{"head_dim": 32, "rope_base": 10000.0, "attn_scale": 0.177, "optimizer": "adamw", "grad_clip": 2.0, "dataset": "wikipedia_en"}
Each number is 500 + 25 x the weight over the matrix's rms, rounded and kept within 0 to 999. Layers, rows and columns count from 0. Numbers have three digits each.

# layer 7 attention output, 96x96, rms 0.126, rows 33-95, columns 0-95
464498509549500475483517535534516498495533467484513491527482528523508497491496472478489521525489536496513488527533478496508514468488535513469504494481524528474501485548499511507530482466462494522530511489547511515456514456484457531443506461496511538526506454446479479476498502501500541484
492487496548513534496471542510521512522487466511498493486505479472487526505479536493512508522470462472478503508477509476523484483478478482495529531495517488523473535485459522475503531462515480488475560499486509525518476467535528446495468512530541508498504510503518530496511495469502520566
505509565495493531475490474472522507475489519454492479487532501505472494510506503537473509522457522523523490471516485529519544501509512498498454459485470495517565527512528455542538484491529501440535489464481500529492471507472519524563500475481489456521536509529470493513472487498525521515
450501516527500512502490492487514518512497485504475502518505485498488458524483533495478522478479534436462477468459493481468505500491528544419512530494522486501481518466499545469468531539485500499496475469477502470469515503461459529501522509463490452488500504521496488494457456511480485467
480476485477506448480536520527493511494455518538496528499467486511494528500511494471486495493524512467507526469431506490490448480489526532472505519529514500457473433479486514477496518489494506515523488456547506465455536442509481470457462517549488483503474511516431500440523488553483514476
499552522529482474502524507457504489459500504510471497516519498562484454473498530485485509516538483481483502474526529506506483518479491488495517549503506516485510509497501519487504497540530473427478456541442484486534476523529519500558509495532520461516492566535549549534507523515512443506
506499518463506472525480501483496491494477539535501471503511498512502499513520515478442537505446547503497443478537485476535473503491506499475518545538533508485503501518550520504526495510485494530523464535467449495539534534508460516465495519502496532509500487486499484496493504513534509494
462503491526482521489500519521515525505526493477502495491530478515483519525503497521502465476486523479499513507502482515496525503520514488488482485495529496514492480567507500509481493524533513501519462517474442559525476505503477543491531503472470497528505517471478506555510530501536475469
480507503482551515506539533499486522534502506506508541505497519477500522500500514506506454467488434510502514494487499545507484501491518477512432501504492455513535497540543476525519505512529484537553504500546493497469540496458466507459531539528446500529502467515482546463547477497504481470
470453461454476505464465513490505499491486524522493466506489493479514479488479498490517501477488495527496520479484466531539501478498526514510463476488475459491549506551479479517501539474516438511530538493543506508498452509488544503522477449515533544456516494452476495472511513552492530498
498484477485500495448484541487476508496527548547508494519466493508488498501492511492488530526486522500495464501479527489485501478511475515512516509497495509516522484482506503485487532464483494496480499510481495511549494527546522522506465504495504536504496496510519495527527512471512511495
506508485512501527539489484549467502508471484456478493484504501497516484498486509504534524513522505501495483534480511469498485481483500503502538531499509545488508477497491524513493506467506448474508467504498512511488529522469482531499487450523503521492517469474539509526503511504550533495
509459485467515486515454480513501509534508468524483506499473522473521536517496495487507484516466515521506512485524527473441491545494472515486511473485466468522500526445508522465483514494467528506510552471549542478475432456500518434483539469531486503465489462503473475467499489446450503522
504481493502487481448481517519512473504486515503527471492489524494458520538522507503538446470470505510509478498496500518537529506522476501505483478506535483510483476522485482502517526509542508504501515436487495530479452459485528475507490495503543515515529487515495528484481495507470497506
501495502487545497544473509480473515528494484497562524537502509473487511517470483488502538506473560485486495498496520478460502542461491506508529507496469454500511519535486558523515518498505503491531520480519458514454437478498500524507540527499479511516491455512501546541517532460524494456
483523505544495514540481515504492501472478481493525517505510496554512517512519533496500502523472498544532529492529506484458487525452511475529528475481481529467521529502508508521508545518494493481468503503506507537524510488454498487526467458517524489438517520512525492478546478523510543487
512469547509479467480488498532537491477502499488512473471513516507501491519476470515482503516513499469490456540484519487496522490496523519520483535481531498485536496523485517476484444522471521535537433507457416527489508525451476545495534467468473501537485490500516550536489491479557469427
496492501445493496514504476476498498478502514491485531538493535458483493483510471498536491445471543528506500515506502479507511552506458476529505488504530487492507476514456512518510534500496510480451487478478486511523489494476505451539475489469558494425502545527540524501507499491484524540
516525476506489508520491520459509483504522486529499495477488473511560464489470505500486483507513497566536486516548482530526566529525503474530469452529451475519446498519520485529527557556515511485521513475492508499505464524498491539546482492457488519532521530482506483523445462505466467520
480508524494519502566536459491517505478489506471490494514560508475479486543503524487506498473494489502506516491486481503495498467495487555511533485495441484463518498475511490522529530465491512488488466508486472525490499507466489519484503511536500505529527495511479507511520463511504454511
503499537529484504511484443478524485511474480443510470505537492533502491461488513492497540533496500494526490540480515488456522504510488447554513476517500515498492473503487485485443471514533510530494488506497489465497503454525523492511480504494494504496444504515547463519507523502484547497
480518528504533516491498511525515505533494511466511477500514498491471489493470502530480529506496501526525500528529514489490516501479490464513486497493511481495487496501501483513504499478549501483498498502517470528494495523497500508487529480529469463498500484524537509552486523462508476528
486518510503508500481478505498479483558461494489528498514497514513487462527502516531523479463504466481446471430538484502476526485518533484495483532459506498509482557541517455482448508531478494474555509514489522507526546516476476527538560479476483491499500482514523484483469524516509484499
507541542485554514517483461437476490501519510536516498478504488491482508480498504494430481494498513475476489454530488494476520497475526519462490512504470494510508526500549503521500522505471501508527496540526529488499534502490525536501533497540464484476481439494461443476505527522528503513
542513519476493500512481467461529462516453514507521466493521504495553451465479501499471539498498502474499517488490528504501496473478519521488500516482478533476519493521493496501492485491487484496513502516525497473501496516488507507535508492516483520502492484496488524488513498528481464489
501509464466523522544491493477490502487440504519465522522510489470514497490498533492481523483515524488507486517531480527514500534523492514500505485511520484501491500493487500461516473485484570540488492470466447452496510496490533467486497563456506477472509492539524499478509514501491481528
511527478479535498506547495476474460552500531512522550511486462486512499473534467502449476494489515507507488519499487486465549518531512500521505482513482469500509523534498510517466474534495543516514513510505493472529488509481472507522517494473514502490509503483505457512487497512535529473
521521516531500536486481513516502493522520521487483510527517486516501497518521505515523498493526508545532533526513515499470520456511502479528495467485477516495502483522516489520480457508512507477446531555479501507518500492548537468522483510505511513467483515498530477536535539468512478500
493503537449525474490493503459494519510494517536508522534520559471496529515469475538494519477449495478492498495475484488501450493489512515498524524525499493463494479511550483502468498474504504505531499512516506519492491483533559494490509521500477524499519511496486521509535523496495483539
527528483504499503523517521502493530515493472492463539509484489476515510489549485514528505434501511474511497491518508488468465479485529530491522510536479503473475475477545520516545528465491517498523499516469466522428494466507478506477532510491489509580503505501533557527515520471534425460
485535466524481515434495514531498452525497549521518455490465525512503521481499511504513478489497485511503473503514511506541551503512495491486481469482499512525550544483470530514562518521525466529468506494511524481493461510483510530508444473474466503494464474508528476519471442519499516543
508505521486467486509482469528556503481481494468493468468508485523429529511508481508477506494466508502528491505532443504462458474513563480512518500523479533485486437524544472489524490493486517469485479514462446526488512507509513491549526464520506473487508543514523518501527536494528456396
477480464504489504500495557511521522496474489505480502522472511493508485490484506471519543493497510454465483546490479475530476520527485525502514542470547507507508530507430550421519493505487511545492491490496482459510502549527520518456503527483507507523482489495526488523479474474464487491
525479521514496464503520486521488513510500502527526498446498478498491518543494494523467510514500544504523481504492486490516469519479515512490492523494557512469486450522472511482513521538493506518517475465521484538484541467467444485494465466480535502470511517508467486450484490532467523489
509486492516480502511539524531537491491490507475488497486515492508521487492515488498522481496537502462470498463448524490515516527552522490550480509519496487505497480485466501477468496581509540539451453514484506507549491516525520478487456502514505491499525524514491500497500491536481520492
497482493497513492486497489498498525499509527538483510503487460508502488520514521486483505510517519513503483533521489493488516473501500478496522506476516542500495499492520480521490464477502515492503487501478486519517476484504480517505502487474506493503513507478493471517482507488528526506
458493507486524492507518489481505544528493504501484523514550453487510511514498505519455482494490472503512506493499460502495505472496496461496495514463501513505545532533495492512488507487513484475519520462516516489503486491479482488526547475536457441466492525535504452477453486482483517502
547505505481469503468518489499480482506524531519506522482463498505462530484566470509490450507484488423429469457490535483521474489527510494510502555553534478485460473513564481467429496555497508509519462557465475493520568512523491507494539542470514494522489512477508536506498583487556507444
503476500441507463534508454512486485512464545529449522468472516485525468511538496467513483528519520514471494510515474489515489536492500467479472536484523508511487553520493543507463487556478449520556499448553519466537552518509465519471538491527491475485456486551519429452443517502456507511
507489488493498516509490497502501472514509486474527497489501491504505495508529517507508453522500448474508496490449581537533527472526528497514476480542478478509494482496498499524482509572534482506492507562529532475482548537556535512529424549489497557500496503474465551459539541575532491466
504481508464499474485481478515511479496468489517478530492456521485512507480526503518514499517513496501512484476540508515544490450518545460490488496540482505477515487548539472534499520455475479447487526500521475510538505539472540505534490515535559495483495529508538525524528490476480502511
524499466555483548481513489500507531474559482472499496499538476495498520511493490539506507498512496507489551525512466535536501540526510497513524493509529492503454468513455498475557531505513507508473509501511518542468485461504501489470489515504500494541500517463492494527491497482444470527
482514553495486497479524485462530516466522497473489438498536492490486497485498501493472479518520455495509518480477520493505495494489498501502524487500517487506561507463486497497531477481511526465442485509467537533506481493488509480531477514475536502489523480524472560511531466507492493487
517463483509505510526505538524493486511511465468496510513533525527506517515480460483522525535497501495506493507500475489463513495472476521497494495495486487517499524474518490507488525471491490540521559486547521472485478514509481473452511495508486502503470467480495493464439505451464534536
520524485527498467481501496491481497488498489496505513541478515495502498488500504500511519487507495501541518526471509523508495506502516497527518488541509504494509442493495479530530476524499531534472452533460470489553539525541481493486474538487500531512485505524517509505541523520525488473
488516513520508498496478476505477496495490495508537485477492503480506497484478511531510508474494476515515526518477508518484531500530478503519514476531488480512498482506494495516492512516513515477524482461515526518443518466496479521534497485460467501488507520482453479503487495507491487471
469444463478514484459458527516511494522496509525480503515458472469519452515460496464474524525490508508529491543475531547457532504523526504525496437559496481522499451491532490532504469537506561550529496515476465475495473484519505485478500521445488535569512512451494507508515465484501520456
542451520523481501453483494503524475493526531513480434455477475508500507496490503499472493563540478494508500511471508471489467506500473528497513498493508531524520488454458524445470408486509541485484509467492544494527527498499501468498504484545509484476499492518478448454482488524451500516
478500520504476458475520472492520533463525494490534499511495503520462491491501465495505491501503580488486521503510492455437493596490461539497533524463495503463460511525479546467479512565467531540486474519461500519486470446584475463472520513414497464503502524535475496536478577495515497526
489520505524492511503529498514510497487501492474538499487505468519493518518497542513467476489475470527505472552467461505549492528505443507521501501545525518544515503460474514476505467499549498497433523480495513453516510507505519503468449542519505532513514467510517459466496426500447472512
499476503489498463485483474512519479525499493497487495507483528501521512484494448494527479482496484499481484508486479497496493493531450541498473507473511498530535525478492513466457466481504514519508499490512506508518501518461515529488509458528501512501485437515503468494475480480480522528
516476487525532495545487500500460502498494478517480540515487510499518504502537525461557486533537491470474538490508517479498484481468492506475552528477514505497488528491460527483511536465506481503450515488478514468517530529491491512528468532518509447500473510529511523509479493533486490563
500467455477499515494490507495479493501517490512495488517511512489521506498498513470523493514516469495481514496507498477480506480486493522488508507470518522508495531459497485481490502449486475508523519542481532530521509536486508504482515500504518494518486490451531524526493520465546531499
511489484513485487516515524524491505473499507484527501521516501477501517514517484479485495493503538498484502495486496493470515519507492498535479487479512440498510494505487480499488516498540519540501496501515479511532493481526488485514477492530514488526481495530462490501512525508510513503
505511497505548491492512523500478478534518505501519536517496501511520493478522466503511504529542507491492486542470501509538496484489497482511498534536524511532514486498488541483515471534536451521504497463518485466503533504510467543492501495468455503496433518500533462509468515471488507498
490486479468514475481504488526475489536464526519502488468484508487512495523477528491504473499526457468469529463482562476475443472447517516462528529505468499488515497439534506478492501515513467461463517567482533523490477513529488490548509532521496480464479494554467544539547524510550477471
542499535426519453503475464476504487514465525547532499492486528528547527485508469497496462529498531510508458507519527485554469472513482495522506503566489497492512456527533499549486476456505490522495502545472484475547535548543524502510474553458505532523513539470503470475508521499521513557
488491475493473464505537515537486478504500530469463495474506488496479492521549478483498464491489531500527508535516485555455502503523533458512487484504480490488534444541516490495484433567456533530500478471491463462514517514493463505480468540494485518499513499507464484473500485540506528451
514492493530449491490493498570506491461522527502450511490541454544522523493574483529487489565548510490490470489537548469468505501526490454501480490503494466519496518480524505489480519510464496531497539496506494520565464479507503428490512491497588494449493528483543514490485557487531572487
447526526507525474529475452529522502490447512475540463506509528520537484499443529492493518518531498513526537494498523491465515508535495488527518450519433509514509514460505501515517504482513535463474521534482554467485463528520508503562469505519474517506480511524497513510528468530500461499
555482510521523533515469498523503481506525498488515495504505506505482516509501489511524541525531477512512499500514471528535463490489502470500502510524470471501494488520509479493495507465489473501536519460511513476479556489506459484498529502458479480520516517516516508466456540469484476525
516508534490499476481486528475494484512517461500521486498494529522465517513479518530508496511517527560516520534552522522488486452512497491508486459484475520535496471486524495499534502436482451414454556467524555493499496528470530490519480517523545560477549508470535528495506493512485479558
505536502503521507471504495486498509506494503518513470474446494465473520478482520478483504481497529514503534470493457501491485527495519498435482500483446484513525531506507545517508522520465490487530503466524507491496497497454505528514510544526465465470491473545464474503491454477476504535